Part of a small language model's weights: untied embeddings, some layers without attention.
Each number is 50 + 12 x the weight over its row's rms, rounded and kept within 0 to 99. Layers, rows and columns count from 0. The size before them is the row's rms in percent of the matrix's.

# layer 10 MLP up, 768x128, rms 0.0802, rows 32-37, columns 0-127
095:15 57 23 67 44 46 43 59 59 38 52 44 54 54 30 48 48 41 45 46 42 64 46 67 74 24 45 50 54 52 43 37 47 62 49 54 57 61 45 50 40 82 40 45 60 45 65 49 38 77 77 60 60 63 50 47 49 55 41 39 57 43 42 60 60 71 38 54 39 43 62 69 43 50 52 56 50 34 58 64 47 49 56 52 24 42 23 47 29 46 31 53 33 42 60 71 34 54 47 49 52 53 60 58 36 66 44 73 53 42 52 59 66 68 48 47 63 50 37 42 49 47 59 37 45 40 31 44
081:44 47 44 60 41 42 44 40 34 52 27 55 52 33 14 61 90 49 45 47 58 45 54 46 49 52 59 65 52 53 56 42 45 60 40 29 54 47 64 20 42 64 63 39 41 49 40 52 56 46 82 48 49 49 61 51 30 38 57 46 53 49 75 68 67 49 35 36 47 59 48 54 80 67 43 56 42 54 45 38 49 55 38 55 38 63 54 45 59 34 34 62 39 33 39 35 41 65 34 42 65 59 43 44 60 43 65 33 44 53 48 47 47 37 46 50 57 51 45 38 67 57 43 44 61 30 37 69
100:48 62 47 27 66 53 71 45 52 66 54 61 66 65 48 63 54 51 65 53 37 75 54 60 80 40 28 53 41 48 61 55 53 53 56 42 38 62 55 44 37 52 57 40 57 46 50 41 51 36 77 58 50 68 49 50 56 39 48 50 47 46 55 43 30 56 38 49 47 37 56 47 48 46 58 48 54 49 41 71 62 43 34 68 51 57 38 47 59 51 66 43 54 52 53 43 61 51 18 60 31 69 72 25 63 39 39 41 60 61 64 36 64 48 55 54 48 40 40 42 41 17 52 48 66 67 30 81
099:74 50 50 53 67 50 56 50 25 70 61 64 55 50 31 51 66 30 35 65 34 58 35 31 45 48 67 45 62 55 64 49 48 66 58 25 54 48 30 61 55 57 53 59 83 32 48 38 50 45 57 51 40 40 40 38 46 49 49 41 36 49 73 45 64 64 50 40 51 29 42 41 52 46 66 46 54 39 31 63 59 40 55 59 32 68 25 50 36 40 48 39 41 47 42 61 36 65 59 47 46 47 37 54 52 33 42 57 48 42 45 46 46 43 47 50 37 51 84 71 58 50 56 62 40 24 55 47
087:59 50 47 55 22 62 46 44 20 56 51 31 38 58 40 27 56 43 41 47 62 54 50 55 60 35 33 58 47 63 42 63 48 61 61 45 45 59 61 43 43 46 45 54 52 55 50 45 53 59 81 28 60 28 66 56 41 58 63 42 82 42 50 67 48 42 54 56 65 43 34 38 58 48 37 42 55 51 53 23 38 38 40 64 51 46 34 56 40 47 66 76 32 45 71 45 47 47 41 65 32 72 69 56 47 55 48 48 54 47 63 62 52 44 64 45 59 49 56 54 63 44 36 61 71 32 69 34
103:63 78 59 53 65 63 50 38 35 70 60 62 56 57 54 55 49 61 47 54 51 71 55 67 47 45 62 57 56 50 36 30 43 42 64 46 63 49 53 71 54 56 65 33 42 48 52 32 63 48 74 47 34 40 73 48 56 59 39 29 66 40 53 60 45 64 44 45 70 57 47 69 59 68 57 56 42 47 20 44 35 44 53 79 38 47 29 45 22 59 52 25 52 52 51 55 34 48 48 63 46 50 71 44 66 49 57 54 68 55 53 53 39 35 52 48 44 45 44 65 36 29 37 63 57 41 39 39
# layer 10 MLP down (transposed), 768x128, rms 0.0765, rows 32-36, columns 0-127
099:64 49 49 38 50 62 46 39 43 58 59 61 54 47 59 54 39 47 63 55 59 52 43 51 50 32 76 42 41 19 67 47 46 74 41 35 40 50 53 46 39 36 50 44 70 62 55 54 42 38 33 61 60 51 61 25 61 70 61 50 56 55 58 60 36 33 54 39 57 42 25 58 53 63 51 49 36 56 41 36 50 30 54 58 46 49 32 53 46 50 34 67 59 38 39 27 40 40 37 56 69 43 66 53 51 37 20 71 34 44 28 49 54 60 32 46 43 25 50 41 75 60 65 63 54 53 63 43
079:43 50 44 65 57 46 48 67 71 47 24 42 56 57 62 44 37 41 56 31 37 51 59 56 47 50 57 47 51 62 61 61 40 46 41 34 59 51 45 56 29 50 33 62 53 47 36 58 77 56 19 50 51 59 54 28 44 54 58 61 51 39 21 63 53 66 67 43 76 45 54 72 66 18 42 59 65 55 27 59 64 51 56 35 50 49 60 81 40 45 79 51 54 30 53 48 47 52 53 46 63 47 41 44 47 61 32 52 48 43 58 38 54 41 37 58 38 60 55 51 61 42 57 42 57 35 41 43
102:63 47 48 30 52 39 60 55 71 51 42 36 54 42 39 50 73 71 51 67 51 23 37 32 67 61 45 49 52 40 31 43 42 51 47 57 63 34 48 42 33 63 46 47 29 55 50 41 60 35 39 68 59 59 60 40 63 40 37 35 29 57 63 50 60 58 59 44 39 73 32 75 50 70 47 69 46 57 46 46 47 54 22 60 61 52 55 46 54 64 48 63 53 63 62 42 33 68 32 43 40 48 57 44 66 48 65 51 47 64 42 38 84 43 65 55 62 47 57 54 39 49 45 52 52 62 40 30
100:32 38 61 68 58 46 47 57 48 54 47 33 25 54 37 45 52 64 42 50 21 44 56 31 57 52 29 45 37 51 50 47 51 62 45 50 53 42 36 32 54 42 69 58 24 73 53 57 49 47 52 48 52 67 46 30 43 37 69 56 69 48 79 54 52 36 37 64 35 53 49 43 43 48 28 56 44 41 47 33 33 37 51 52 67 59 51 59 58 53 59 50 53 46 51 27 38 53 47 19 38 49 61 53 34 46 27 47 54 77 38 55 54 46 58 77 42 62 59 54 32 52 68 58 51 28 50 45
088:65 43 62 50 54 51 58 49 47 36 55 36 40 43 53 30 34 48 38 44 15 56 52 50 72 35 45 57 41 33 30 60 40 47 24 48 48 61 54 56 35 47 59 43 62 42 40 45 42 25 51 36 32 56 59 56 50 38 56 53 39 37 50 45 58 70 42 44 70 35 65 30 42 32 44 34 41 17 57 53 56 61 55 40 58 61 60 56 65 71 53 49 56 46 39 69 49 48 48 47 42 41 54 47 43 34 27 43 53 56 32 49 40 66 59 60 42 57 53 41 76 37 33 71 72 36 62 46